config = dict(
    num_attention_heads=4,
    head_dim=64,
    norm_place='pre',
    optimizer='soap_variant',
)
Each number is 200 + 40 x the weight over its row's rms, rounded and kept within 0 to 999. Layers, rows and columns count from 0. The size before them is the row's rms in percent of the matrix's.

# layer 6 MLP up, 1024x256, rms 0.166, rows 76-130, columns 128-255
101,238,222,189,262,207,163,189,134,207,204,160,223,287,196,190,180,250,213,155,185,201,191,251,183,208,210,146,269,207,256,217,213,224,207,147,158,208,249,179,202,180,205,206,261,147,275,191,208,195,149,119,195,187,249,224,233,170,224,267,227,211,201,225,336,236,197,225,170,269,122,167,212,223,245,165,220,182,230,298,219,142,194,167,213,227,243,194,204,168,203,206,199,286,282,210,262,155,173,207,260,214,216,186,236,210,217,224,267,156,142,223,211,182,176,261,150,213,185,250,223,210,257,159,223,310,212,133,174
095,219,213,179,219,250,199,106,153,170,243,229,159,202,248,200,197,111,165,140,120,186,248,117,231,188,278,241,140,178,209,187,175,212,194,214,237,203,187,251,222,215,231,224,238,195,157,201,127,244,146,216,202,222,209,206,170,174,136,232,204,228,204,193,199,171,128,271,172,227,118,214,256,163,214,243,132,150,216,157,179,190,227,231,209,218,207,193,167,240,221,193,76,204,223,172,135,183,244,228,189,133,202,152,213,158,206,116,281,179,128,155,206,224,268,246,189,199,187,208,240,221,194,175,154,132,140,183,199
106,165,272,202,180,133,221,213,250,245,189,186,154,232,188,210,229,245,165,163,246,127,256,259,250,245,240,261,257,160,234,234,234,174,149,206,246,232,163,233,235,148,233,204,167,173,140,260,193,228,252,223,186,111,200,185,153,237,250,194,225,141,210,225,202,165,187,167,177,250,165,163,212,173,154,269,205,190,206,231,271,138,185,212,210,175,224,190,177,220,310,139,166,221,192,175,175,205,256,204,214,226,157,202,233,232,144,210,146,244,188,214,252,263,191,249,152,198,208,208,216,136,224,195,144,192,201,190,195
109,220,189,225,173,183,285,172,170,213,268,171,180,225,128,186,178,143,169,224,162,231,275,189,209,240,200,133,182,162,212,249,297,183,229,193,201,170,317,138,186,158,202,226,129,135,179,196,162,160,257,214,139,196,204,245,230,174,177,155,228,165,208,167,209,231,124,172,156,231,150,144,184,246,192,197,217,218,208,229,204,184,151,181,283,164,163,219,205,249,171,223,271,209,170,204,178,220,154,307,170,201,146,204,142,107,154,194,196,227,190,209,211,184,241,189,271,148,239,160,239,234,175,164,151,126,217,191,277
095,198,170,247,103,236,230,132,206,226,151,273,274,211,168,147,235,122,181,208,164,238,181,170,116,245,210,301,240,164,239,219,207,171,180,202,223,147,222,232,251,214,235,180,286,222,164,164,244,177,153,171,195,176,220,259,187,188,186,213,210,265,165,261,257,230,154,121,165,192,198,161,210,214,171,240,186,257,240,209,187,227,254,253,225,256,183,215,200,208,234,250,258,188,175,171,181,228,220,224,176,207,196,189,205,210,199,203,184,280,181,240,180,229,206,189,195,227,227,220,229,215,237,134,212,200,194,251,234
106,208,177,214,278,163,173,132,202,156,211,237,252,138,222,177,211,184,202,145,156,243,211,217,176,205,241,197,171,158,193,126,207,101,181,175,179,186,197,174,270,206,225,166,227,201,148,246,196,229,325,174,215,202,194,236,152,208,153,194,224,264,189,198,141,164,183,188,249,267,220,232,177,143,200,296,182,195,145,271,164,252,317,216,195,236,144,178,146,240,207,209,126,206,201,207,183,209,296,197,226,242,171,221,219,209,187,204,164,219,227,192,205,204,224,223,206,216,198,131,167,236,148,280,218,178,189,151,168
114,168,131,184,108,232,210,201,251,241,251,295,186,145,237,182,196,121,185,233,209,236,200,182,257,198,141,248,171,238,184,264,174,198,206,172,132,215,206,233,165,206,219,158,221,269,175,256,171,109,278,144,259,250,201,167,188,221,194,166,192,235,258,213,222,227,236,269,241,143,195,206,248,239,256,144,164,206,180,226,206,213,209,174,212,161,207,229,169,111,272,187,211,182,227,116,166,171,228,212,224,213,190,211,229,228,136,148,221,173,219,238,219,206,167,186,242,171,209,238,232,259,175,212,211,207,207,152,228
110,234,130,151,194,198,175,220,133,150,261,246,185,179,205,134,261,197,305,193,160,168,243,198,205,177,169,183,231,146,270,157,175,201,179,182,165,214,227,182,149,207,257,184,146,231,157,249,155,202,158,148,209,245,181,138,231,297,129,143,154,190,182,167,164,219,214,209,147,261,216,224,201,163,222,225,191,192,216,202,170,273,279,232,196,285,174,220,190,157,322,206,218,195,159,245,259,196,207,146,177,246,261,223,212,223,235,154,154,195,221,222,256,212,181,233,176,112,247,161,229,222,223,218,189,195,213,157,242
106,221,215,225,122,234,221,164,183,215,181,234,198,247,249,224,178,218,200,181,158,205,266,237,223,257,195,203,162,194,234,180,143,202,222,238,133,216,174,187,162,137,171,161,203,288,212,199,171,148,137,208,136,220,261,152,249,228,161,246,214,226,209,191,187,212,207,122,235,232,189,273,156,176,226,147,187,225,183,154,80,207,196,247,192,127,129,135,189,215,206,181,179,172,293,253,203,161,213,269,244,216,209,130,172,189,205,239,195,243,179,153,192,233,97,199,182,206,154,223,212,182,191,175,144,213,190,193,284
109,221,159,161,156,187,253,210,182,147,197,167,260,179,176,176,178,172,81,155,164,222,208,171,218,239,187,171,186,215,221,203,168,209,223,229,233,190,251,127,202,240,259,145,205,208,217,204,199,179,207,203,226,254,185,190,155,177,210,209,222,186,194,211,302,261,248,271,279,246,220,180,246,258,272,252,153,224,278,269,145,193,118,207,226,170,228,159,196,213,273,265,153,250,190,162,227,188,150,198,99,148,176,233,238,262,191,206,233,238,217,196,254,236,153,122,200,137,214,229,231,219,120,231,154,126,195,161,209
094,177,192,200,269,191,210,222,216,261,259,140,160,176,225,188,306,292,257,158,213,193,236,201,171,260,172,253,144,181,182,197,183,269,214,197,242,219,212,183,205,206,212,158,181,253,120,204,169,227,150,226,236,187,252,170,158,143,190,144,237,145,189,229,180,180,172,202,176,229,153,187,207,292,130,236,195,156,168,216,184,157,223,231,188,221,261,209,165,225,207,149,218,167,164,176,239,246,216,230,149,202,258,192,290,211,234,246,146,202,165,179,155,211,142,268,151,235,170,164,199,219,259,184,250,172,184,243,226
091,207,239,185,196,141,232,235,212,170,208,113,224,208,207,170,171,216,168,155,219,250,206,169,174,141,163,193,189,148,182,204,169,144,259,188,175,198,186,221,206,205,134,214,121,201,158,293,226,199,243,226,184,217,105,185,178,152,168,174,161,243,209,185,204,167,125,213,171,173,209,257,247,194,176,171,190,170,234,175,247,191,341,203,228,193,173,199,170,212,219,197,233,251,189,220,152,319,183,231,210,275,145,139,240,191,200,199,163,186,166,199,250,205,179,185,185,193,159,216,306,210,106,200,153,222,285,191,230
108,125,169,201,243,217,184,247,232,272,209,222,173,148,229,226,170,169,204,221,217,226,231,200,218,192,185,247,231,175,231,192,99,211,168,247,134,156,272,194,183,167,262,159,197,208,147,181,231,138,210,212,208,181,207,230,183,228,236,227,225,139,295,204,165,247,235,150,254,181,219,197,241,241,233,184,173,169,254,213,215,177,245,227,215,325,202,209,166,203,225,218,280,287,227,193,193,244,184,184,215,237,271,133,195,186,196,201,95,239,215,117,176,276,171,202,199,214,151,205,235,210,209,174,135,238,77,234,256
105,169,177,202,229,194,231,152,203,261,180,246,165,202,166,215,214,229,264,140,130,197,176,204,235,204,209,267,154,228,194,180,120,285,214,181,260,121,237,147,113,141,96,175,216,185,207,220,189,189,270,170,243,250,242,194,208,220,157,169,164,131,242,184,274,271,198,236,224,231,226,195,189,203,268,232,253,168,255,197,179,185,191,163,142,211,177,234,143,228,177,219,124,162,289,216,166,180,226,226,143,190,232,219,218,219,224,234,266,206,205,171,197,213,276,224,141,162,221,228,207,172,244,179,206,245,186,226,247
099,174,166,215,264,214,170,182,229,236,184,144,191,226,204,177,106,217,194,172,260,176,233,221,178,254,172,201,119,220,180,197,239,250,152,130,280,259,176,130,262,170,275,168,183,168,182,149,276,172,195,127,260,201,157,184,197,180,205,276,124,243,246,163,238,210,176,196,132,211,220,195,209,189,260,135,165,201,214,176,214,244,239,212,219,136,192,183,238,174,268,257,170,239,219,234,215,141,239,189,167,236,201,186,208,181,234,160,191,269,267,181,230,219,212,131,190,194,152,198,237,165,193,183,215,192,163,235,154
099,177,150,157,148,181,261,216,178,248,258,169,225,221,115,178,233,198,189,263,150,109,239,189,205,249,192,238,242,199,247,206,248,229,149,196,267,172,224,149,191,144,247,160,168,195,232,232,242,248,221,206,216,173,194,184,227,200,172,274,203,257,240,170,322,190,265,151,186,166,169,203,252,252,286,264,194,221,219,249,236,152,221,279,205,172,161,207,150,182,224,114,210,193,162,232,225,210,184,215,200,172,208,229,181,168,152,194,294,228,204,161,254,222,214,213,160,173,207,202,147,220,213,192,166,209,174,158,152
093,195,225,174,220,192,245,229,234,178,197,178,179,262,177,189,191,280,130,237,158,224,241,226,217,161,173,190,139,125,211,202,128,199,261,193,153,182,153,231,247,175,263,211,200,214,205,192,187,219,260,208,204,230,150,162,191,173,208,204,228,190,180,200,184,198,229,114,261,212,281,214,240,223,191,169,166,229,224,166,129,219,177,241,148,261,181,196,158,164,229,266,237,193,209,173,247,202,202,186,212,254,128,268,209,238,265,96,183,168,171,244,206,173,202,261,168,217,236,328,188,251,201,122,261,232,181,130,234
098,255,210,180,169,179,227,233,186,191,251,159,167,233,192,274,171,231,189,186,163,191,197,245,170,180,188,155,210,184,220,192,176,176,157,168,259,246,219,185,124,265,207,215,225,217,263,256,158,226,200,232,178,202,165,190,204,158,152,241,168,204,177,136,301,183,182,227,177,190,227,168,177,206,281,214,189,197,245,235,248,130,169,195,157,182,223,229,202,178,179,184,189,234,220,179,140,139,209,265,209,179,189,209,229,154,195,217,201,257,219,221,225,240,180,203,224,217,142,209,175,134,191,152,175,167,254,192,236
090,267,169,181,251,226,200,143,263,237,233,294,160,229,204,215,226,247,152,257,257,212,129,224,210,212,192,235,109,223,248,173,296,212,207,175,226,193,262,140,186,248,148,252,250,217,156,201,175,212,193,297,199,220,217,254,168,188,174,204,146,207,130,215,276,171,228,215,141,145,220,186,179,154,147,238,159,114,203,189,159,203,137,143,245,212,215,163,247,206,175,262,148,248,253,191,160,162,268,286,176,220,206,177,133,168,213,262,182,148,201,125,169,204,232,113,223,147,185,228,180,156,172,162,135,192,118,206,242
106,184,150,203,148,198,203,180,217,227,191,215,280,213,234,134,192,235,217,216,215,210,270,143,194,253,234,244,230,200,253,159,158,135,194,204,152,143,180,212,201,240,177,182,223,157,207,192,212,201,160,193,220,146,215,195,212,218,261,166,226,126,164,185,165,247,153,177,213,210,215,235,208,188,180,231,173,175,124,190,174,176,220,214,185,139,226,176,197,130,327,204,224,166,214,112,289,279,247,228,173,228,265,217,234,189,164,232,141,264,174,264,242,245,198,207,184,154,268,239,232,119,232,156,214,126,175,139,211
104,161,228,219,188,263,205,137,177,207,241,186,206,178,189,181,238,221,191,169,287,129,263,183,209,208,142,190,205,219,133,178,232,183,145,241,262,156,203,190,273,259,260,269,149,181,201,195,156,192,175,242,217,219,203,192,202,238,166,170,183,222,161,235,212,176,222,212,237,190,232,186,257,268,189,225,141,177,223,192,168,195,180,184,225,245,168,221,263,171,166,241,189,149,201,243,159,174,194,202,196,176,307,278,285,297,210,145,267,179,221,175,192,162,234,225,211,108,184,201,128,298,129,204,118,224,182,168,229
089,184,212,187,229,198,176,198,207,221,181,222,162,241,217,188,63,183,202,215,176,192,175,196,234,264,175,188,127,183,196,192,153,174,252,196,215,212,231,214,155,215,213,228,112,227,149,199,277,189,186,187,198,245,186,177,169,258,158,116,255,228,214,192,140,229,215,173,178,207,216,276,224,206,246,163,241,161,209,213,240,182,215,231,238,206,201,152,153,286,267,174,138,158,215,190,233,158,300,228,171,249,175,151,208,139,178,227,235,250,197,245,291,137,246,159,150,178,186,216,178,113,226,186,172,149,177,224,233
085,268,297,198,165,172,266,192,188,252,125,228,147,245,281,155,147,171,187,227,206,110,190,153,222,157,239,198,148,156,213,247,207,182,230,131,182,220,186,108,215,199,264,151,162,234,162,144,224,171,212,198,200,198,215,189,215,207,213,122,199,191,199,225,168,253,184,105,228,246,201,165,185,237,225,190,275,219,224,229,232,229,157,220,225,176,200,183,231,264,165,196,210,125,203,239,205,196,207,128,177,173,161,166,221,230,139,170,269,222,246,234,176,167,197,239,168,210,159,166,281,195,167,237,157,151,156,205,224
102,240,219,167,167,214,208,228,197,255,249,156,204,343,204,250,202,208,212,233,221,219,205,157,219,245,160,189,232,188,206,202,266,214,166,229,207,250,269,233,235,215,121,239,209,239,230,225,178,120,191,170,172,245,242,215,201,268,204,178,185,198,183,207,165,216,142,196,168,154,248,263,163,201,211,152,191,250,236,197,220,194,132,202,238,147,282,176,232,180,151,193,208,201,216,194,162,163,242,177,198,240,256,158,150,122,233,215,204,205,175,274,137,142,249,213,187,179,212,156,195,180,284,224,282,206,185,153,241
118,205,210,221,245,268,152,158,226,252,285,161,268,249,166,204,207,207,213,179,269,104,233,192,138,157,162,176,250,161,194,189,168,199,220,182,205,203,260,203,221,170,198,175,172,161,226,213,173,256,216,162,210,240,228,196,262,242,212,181,280,186,212,148,250,237,131,191,240,158,242,227,220,197,167,185,137,135,201,267,213,218,197,215,256,226,223,102,194,165,201,180,197,133,206,215,188,168,250,122,248,157,141,193,233,201,169,202,193,174,134,164,249,152,233,254,176,177,210,191,262,223,273,198,165,277,179,266,229
102,230,166,201,166,229,175,206,156,264,220,202,193,226,197,222,232,157,165,133,195,251,214,207,198,180,245,190,199,226,182,181,159,227,179,247,214,178,155,196,271,218,215,179,189,201,163,225,227,166,138,193,214,255,272,219,161,191,180,148,240,203,221,264,152,224,191,263,244,132,157,203,204,169,224,229,243,308,236,196,200,120,201,200,216,205,234,220,168,201,177,256,198,127,255,231,151,185,213,195,264,213,222,251,154,143,250,151,283,163,194,202,233,158,156,224,177,244,156,120,151,273,217,189,157,172,222,218,129
099,188,193,168,151,215,200,221,207,228,217,234,220,140,207,152,222,225,147,239,198,231,156,239,238,200,177,119,162,147,263,263,142,240,172,255,211,284,225,143,132,143,283,220,272,179,247,279,233,158,191,128,156,196,198,189,180,219,168,175,180,190,224,263,156,163,197,152,209,229,258,242,206,199,245,186,223,163,194,175,247,237,203,153,174,163,226,202,209,266,130,228,170,196,169,186,187,233,171,240,167,168,182,145,182,216,252,206,156,135,212,201,194,233,198,227,224,242,205,173,127,215,198,183,237,158,120,228,296
099,200,255,240,161,178,225,199,230,234,255,230,207,183,251,185,175,178,214,178,137,290,166,255,241,166,206,200,191,200,183,204,266,133,156,210,123,228,266,234,220,216,220,240,190,213,175,172,177,227,281,246,187,269,264,209,218,246,231,228,170,210,198,151,139,162,219,188,237,171,147,230,171,125,167,258,154,170,228,184,146,228,207,208,195,222,245,254,190,193,209,217,98,255,222,247,257,198,217,254,199,197,153,195,270,182,166,270,179,201,186,205,219,229,106,199,242,181,147,187,142,231,170,229,192,165,216,190,132
089,186,139,188,159,160,181,273,244,198,137,265,198,236,242,224,227,192,167,175,211,285,174,222,173,235,160,212,232,148,202,151,163,218,142,193,227,236,245,225,157,276,167,220,251,207,182,183,152,233,189,241,224,215,288,154,246,128,230,237,176,221,191,206,161,147,197,238,202,187,239,234,243,140,195,301,186,233,186,191,203,196,196,229,247,245,172,201,237,180,132,190,248,261,208,166,143,249,118,220,170,198,240,193,212,147,201,201,200,217,219,223,176,192,137,168,259,261,205,195,220,246,271,169,187,188,255,163,204
102,182,153,271,198,199,246,226,244,158,203,182,207,237,145,186,255,261,243,179,184,213,203,186,223,209,194,190,240,250,189,188,238,225,213,126,225,249,176,208,218,202,187,204,179,197,140,230,203,256,248,216,276,236,251,152,230,176,175,219,145,176,215,206,197,167,255,216,215,233,218,203,207,196,171,177,209,186,209,227,176,192,153,291,237,201,148,162,217,205,235,258,105,173,242,192,169,205,176,121,200,154,216,184,164,218,197,213,124,207,216,230,142,146,118,243,249,252,223,176,133,184,156,245,152,170,204,217,163
095,183,185,207,168,193,185,197,242,218,229,190,224,222,184,153,182,202,213,252,194,80,216,158,227,241,203,133,192,221,126,215,108,262,194,262,194,242,166,214,179,181,136,188,188,195,207,179,224,211,220,203,260,241,296,257,160,250,204,154,155,169,183,135,156,270,198,194,155,236,242,145,275,226,145,233,185,172,246,199,224,262,234,172,196,223,210,182,184,283,224,236,144,182,204,237,181,211,173,254,236,179,198,243,234,156,254,140,194,217,148,178,166,258,198,234,239,198,156,200,197,189,170,166,160,62,236,151,223
103,209,209,183,209,203,116,151,212,181,187,231,187,247,131,160,151,171,234,175,186,204,107,171,230,202,178,218,194,221,194,212,221,146,175,172,256,85,172,178,237,206,238,136,223,296,153,210,242,303,145,233,198,218,240,166,164,197,209,231,208,241,126,181,282,230,210,120,154,217,178,213,204,209,210,187,263,227,216,185,150,145,175,190,194,214,180,153,234,184,201,224,172,195,178,205,203,174,216,169,199,209,160,234,246,131,218,192,235,227,209,172,227,168,185,153,246,219,195,155,190,194,215,186,199,230,195,229,264
099,196,144,313,229,132,292,210,264,183,231,183,123,245,169,89,295,175,146,246,237,119,175,242,216,178,216,192,248,299,153,153,238,225,194,215,196,201,231,234,214,178,182,148,176,190,211,138,188,217,238,224,193,171,133,120,250,221,225,196,274,269,203,184,234,173,171,208,216,179,138,211,164,295,261,259,206,245,245,150,164,224,185,182,147,186,205,218,251,209,180,198,207,248,203,242,221,105,172,195,187,261,241,197,193,160,208,182,201,230,206,203,140,197,173,233,228,239,247,178,189,182,175,170,220,186,194,198,215
101,169,243,173,189,156,228,128,221,196,141,248,302,198,216,167,117,239,235,169,188,191,174,216,197,206,203,214,124,266,192,198,201,191,208,182,152,212,197,224,205,228,172,182,204,232,256,229,213,278,211,208,210,239,119,172,234,169,201,236,221,190,162,174,153,186,224,243,129,235,212,159,169,234,161,226,162,198,194,213,212,203,281,261,246,191,182,153,190,201,264,182,169,204,283,141,206,204,254,206,80,153,193,169,85,191,185,255,241,247,224,224,142,175,298,274,220,259,147,195,189,173,115,113,175,155,217,250,268
105,158,159,161,229,167,165,255,133,233,221,124,205,256,200,194,186,171,179,205,161,146,132,266,225,210,213,172,153,174,152,228,137,191,191,188,196,223,178,189,217,173,275,236,165,192,252,239,170,312,189,179,254,228,231,210,180,210,263,179,238,158,253,209,180,292,217,279,221,207,200,164,197,259,162,143,277,191,233,207,194,187,206,193,241,196,232,205,177,272,232,238,174,256,106,167,257,271,204,256,147,153,198,144,230,245,153,224,239,229,204,172,239,242,217,231,255,177,198,128,144,152,200,235,154,94,283,183,237
100,184,231,213,161,211,235,225,213,212,235,210,259,126,106,214,135,148,225,181,239,214,103,266,176,175,137,192,173,188,255,166,242,247,240,229,162,299,192,240,170,124,231,203,180,132,173,240,219,239,223,192,211,175,150,178,202,142,224,92,131,202,230,222,191,179,202,218,201,234,246,204,181,196,210,209,229,202,158,227,171,165,255,242,213,229,176,214,161,233,140,209,236,207,84,180,196,196,219,239,136,204,192,181,218,179,214,222,172,207,250,182,199,255,232,240,264,174,180,230,215,136,197,170,130,268,180,230,171
103,259,184,214,210,229,198,262,217,165,262,201,221,287,186,252,268,189,194,262,168,231,203,179,97,223,196,237,302,142,167,215,186,225,227,231,175,216,264,238,197,222,223,291,174,133,162,225,264,260,131,164,214,193,194,251,219,209,209,206,156,173,274,212,179,225,169,218,267,153,215,158,216,142,203,288,263,235,171,240,210,149,204,268,180,191,198,226,173,268,209,254,162,240,208,152,214,205,224,211,234,246,202,224,206,174,216,181,220,223,153,197,204,256,221,165,131,149,190,127,140,191,182,185,138,124,249,231,194
107,140,155,191,174,230,233,159,240,266,153,239,225,247,133,164,236,228,240,156,238,238,158,183,233,260,190,147,192,279,196,230,161,172,190,180,153,134,187,233,247,164,212,125,181,241,206,160,264,150,194,228,104,194,211,215,210,200,183,221,267,251,275,138,172,243,220,189,246,189,190,214,195,152,240,205,160,187,209,165,167,197,282,221,154,183,215,156,196,246,219,166,282,165,163,191,127,249,265,210,87,198,179,122,238,210,191,191,256,160,220,231,299,210,180,194,301,205,185,229,180,173,220,180,194,200,171,213,300
094,240,162,187,224,283,142,271,220,153,198,204,255,254,223,218,198,227,115,219,185,230,178,196,267,237,181,297,277,263,238,223,145,199,156,229,120,239,285,217,214,261,155,152,158,236,136,242,233,207,166,205,219,263,148,149,169,191,179,212,115,151,144,179,129,193,233,133,178,213,202,226,222,129,218,175,249,226,285,167,138,299,220,153,173,207,169,264,209,208,213,139,208,269,250,181,221,118,171,181,138,214,121,180,142,161,173,184,207,198,161,228,216,179,229,243,240,109,167,210,265,196,179,217,167,215,238,217,158
098,220,175,222,244,241,180,106,174,231,142,114,210,109,181,162,244,182,234,254,199,220,287,219,210,146,268,183,215,222,179,173,181,246,170,181,175,250,209,205,190,173,178,197,202,165,209,198,226,164,249,250,224,169,258,187,182,176,236,268,307,196,217,242,204,206,279,317,148,245,148,214,132,203,176,138,214,154,253,202,199,228,230,294,165,205,248,186,111,161,225,284,217,225,223,181,213,187,154,235,260,197,126,249,297,157,209,194,196,208,229,191,192,193,196,268,170,186,199,270,172,215,298,136,224,164,205,190,234
112,259,194,219,223,225,186,121,252,191,227,207,209,170,224,214,202,200,187,242,168,186,224,195,232,133,212,167,149,269,180,174,234,292,171,190,157,197,258,226,217,239,169,144,120,276,188,158,154,202,238,120,239,208,161,205,184,173,254,305,242,208,202,191,182,194,170,149,140,300,209,240,182,196,208,199,257,158,237,109,171,226,226,319,228,245,234,186,165,162,161,224,223,202,212,177,222,163,215,219,183,234,196,180,257,148,201,197,196,227,210,229,210,211,142,215,169,209,95,277,161,175,207,174,190,231,147,222,196
097,233,117,171,233,196,165,164,234,188,183,172,220,139,155,204,197,192,184,144,192,200,172,270,210,225,119,218,216,172,225,206,236,130,228,229,193,195,215,160,217,239,234,173,204,133,165,179,232,190,223,200,221,160,219,154,206,211,162,257,203,183,187,130,186,228,184,257,240,170,122,195,229,220,197,179,163,228,230,159,165,211,107,177,186,179,250,208,270,176,239,142,148,209,176,179,268,196,162,251,121,217,162,110,175,211,225,117,224,149,221,167,239,231,201,229,221,183,213,150,261,209,158,208,160,254,188,172,214
095,209,196,246,215,153,182,218,203,232,180,216,272,272,199,158,122,157,221,215,165,202,132,156,188,223,99,178,172,289,231,195,210,254,263,137,178,156,90,194,170,177,216,160,221,176,210,185,227,146,138,161,222,239,226,199,234,279,167,249,193,195,264,220,231,261,178,250,181,174,180,192,187,134,188,140,192,169,248,161,230,230,152,237,180,252,190,167,171,228,143,165,239,149,208,181,269,223,152,208,257,158,201,203,196,184,252,166,200,248,229,184,211,191,133,210,212,269,163,226,255,167,201,185,159,165,268,233,260
107,163,190,193,198,245,165,158,174,261,234,224,162,162,187,241,182,151,190,217,141,169,150,252,184,284,159,265,258,291,209,244,205,190,254,214,184,181,221,241,185,206,205,193,121,193,167,253,178,279,239,174,182,258,225,169,179,121,236,168,252,126,189,220,225,202,242,200,299,291,201,231,160,268,183,193,225,226,186,252,206,152,207,247,215,239,169,239,122,207,242,183,207,275,266,259,220,178,174,200,296,154,187,155,210,205,216,205,219,150,201,187,241,199,163,176,230,180,169,127,258,163,211,214,172,154,141,191,188
096,108,137,265,227,215,205,192,228,216,234,207,179,216,178,188,182,229,148,151,199,128,226,153,190,120,216,272,218,294,242,200,229,218,217,208,270,215,190,200,189,144,205,148,197,169,199,265,210,173,221,238,225,266,243,201,190,177,193,122,262,212,211,210,202,191,116,195,166,173,202,182,205,247,238,233,176,197,196,146,245,156,234,131,264,145,265,196,148,235,199,220,275,174,199,247,137,168,200,123,139,187,138,239,221,190,239,140,131,168,191,259,180,209,180,258,191,219,148,176,218,159,194,164,140,208,147,215,215
103,163,167,247,202,218,209,207,263,239,267,196,109,189,225,159,151,251,126,287,234,181,216,191,222,202,176,146,122,122,182,206,162,165,204,190,236,166,200,193,189,155,202,221,196,188,255,171,171,239,170,195,247,200,262,244,250,219,234,197,221,210,173,199,170,233,247,185,260,200,191,152,136,231,218,76,168,202,213,203,268,177,150,259,169,135,155,200,201,170,219,192,162,231,227,236,221,209,216,220,200,240,203,188,228,264,221,274,189,218,218,262,209,116,293,176,184,160,204,233,169,179,187,170,234,282,221,175,121
098,211,172,233,185,255,254,263,191,234,277,185,205,193,170,117,194,237,229,105,182,168,183,242,146,214,203,216,139,216,205,184,209,123,241,202,158,147,234,246,209,83,228,218,224,142,119,174,231,146,201,206,202,246,146,195,174,218,202,215,145,214,185,195,172,137,225,247,151,282,182,224,170,200,194,258,204,253,190,198,256,226,246,192,94,217,212,192,160,291,210,171,196,201,181,246,103,156,237,196,195,133,169,194,140,138,134,152,167,208,269,206,192,224,279,206,165,231,182,249,187,196,139,118,149,201,153,159,226
106,226,207,297,119,204,228,295,174,251,183,160,207,198,157,148,148,200,206,149,264,165,220,226,156,188,193,151,245,194,254,230,193,225,250,160,103,193,131,175,162,96,255,159,162,196,198,209,193,176,184,191,177,175,148,233,197,166,212,270,221,290,198,257,256,315,249,197,182,139,197,168,192,162,138,186,283,253,147,246,176,266,233,162,207,190,141,255,207,244,179,266,228,278,216,193,239,242,206,202,250,259,185,208,118,192,173,205,189,166,186,301,142,185,206,211,215,147,216,179,282,183,265,167,125,169,183,248,219
104,207,165,236,187,223,234,216,209,172,217,147,265,252,202,178,224,273,176,150,258,272,240,226,210,209,141,160,212,197,224,227,160,264,265,178,120,144,291,219,183,188,190,218,237,177,140,171,211,165,260,241,175,189,212,222,207,169,312,158,195,175,195,163,216,317,197,181,267,197,200,229,236,179,177,233,181,255,285,221,182,190,214,229,250,208,264,248,219,197,177,229,288,193,224,176,220,163,242,148,200,271,219,202,182,214,225,259,213,144,260,177,189,220,177,120,164,194,245,154,165,224,195,200,196,243,209,124,234
108,212,183,183,152,185,256,218,174,204,220,247,159,238,114,178,251,243,203,280,246,204,104,256,203,144,146,166,121,184,237,170,292,181,252,223,223,221,190,269,217,171,222,241,262,217,197,186,199,217,243,155,219,140,287,154,190,130,168,217,225,206,177,169,215,237,180,216,71,215,194,248,214,140,207,199,186,165,176,215,224,181,204,220,134,202,242,162,230,205,235,148,212,219,223,115,236,213,260,229,189,172,136,212,195,230,238,173,240,221,237,194,230,141,186,215,234,120,188,203,120,182,191,160,190,242,232,220,118
105,242,211,203,210,249,162,228,292,176,229,196,199,225,256,238,214,211,161,206,188,190,276,234,165,136,175,242,258,140,160,208,173,204,162,276,120,202,240,250,188,152,158,198,200,197,209,222,163,212,234,203,177,177,165,144,211,193,200,168,155,171,162,169,142,189,202,114,285,235,241,203,170,204,222,235,230,165,191,269,210,168,258,233,229,122,227,172,213,282,179,197,208,147,254,189,216,162,294,178,153,202,245,208,147,231,191,216,299,230,157,214,193,193,284,202,226,152,157,241,203,257,188,168,186,216,179,216,197
092,170,168,227,201,194,236,266,216,196,193,201,164,206,156,157,203,255,206,218,232,161,236,206,174,287,174,254,210,175,150,197,241,174,220,245,211,153,247,92,237,170,195,198,185,172,222,224,250,229,278,189,120,152,170,188,225,169,270,254,266,148,240,245,317,205,237,193,181,220,201,149,249,273,185,230,127,138,192,188,242,157,159,220,254,220,225,177,199,119,129,217,257,157,265,166,183,179,207,206,212,213,276,252,187,255,249,209,257,246,219,287,214,157,173,188,106,143,229,150,153,246,159,261,204,110,189,150,182
094,226,123,177,190,189,201,177,213,224,262,170,134,217,170,155,152,113,156,209,87,171,200,171,228,222,217,208,214,228,250,192,166,185,220,145,190,230,187,123,167,248,228,239,177,110,214,136,144,197,182,218,171,199,203,156,192,239,220,259,207,145,167,199,184,299,186,125,143,218,163,166,168,172,227,262,217,235,223,230,172,146,231,254,240,236,203,184,215,218,134,175,203,228,154,161,177,238,209,184,148,154,177,190,183,264,120,215,145,232,159,206,288,177,236,182,206,239,188,216,259,217,182,164,207,147,277,233,217
099,189,138,233,152,213,217,209,186,265,188,202,249,206,193,233,154,192,179,240,138,216,245,128,180,228,202,212,123,204,284,249,259,172,318,217,207,208,192,133,220,250,252,192,206,235,151,191,146,180,205,191,124,192,220,224,237,193,195,199,171,269,231,208,268,219,262,134,214,240,198,170,212,207,222,260,231,195,274,184,196,210,129,252,187,206,237,241,237,258,217,279,261,142,236,148,212,189,243,216,249,226,184,187,236,238,216,177,233,220,160,232,331,207,234,164,217,229,245,316,153,343,202,206,203,219,202,216,216
111,158,161,227,226,227,175,173,304,277,222,156,147,253,180,202,161,226,157,274,187,153,210,242,161,230,165,218,249,196,221,135,156,235,186,149,167,199,169,267,191,163,197,227,194,145,240,105,152,167,192,225,236,177,204,198,211,178,201,201,236,201,182,162,192,286,214,278,238,249,235,240,203,196,184,178,172,133,199,211,85,170,213,142,246,211,139,214,244,84,244,219,173,165,235,211,194,161,210,253,220,158,174,129,193,133,141,170,180,196,227,212,237,148,220,263,254,240,283,175,195,229,298,130,218,162,192,183,244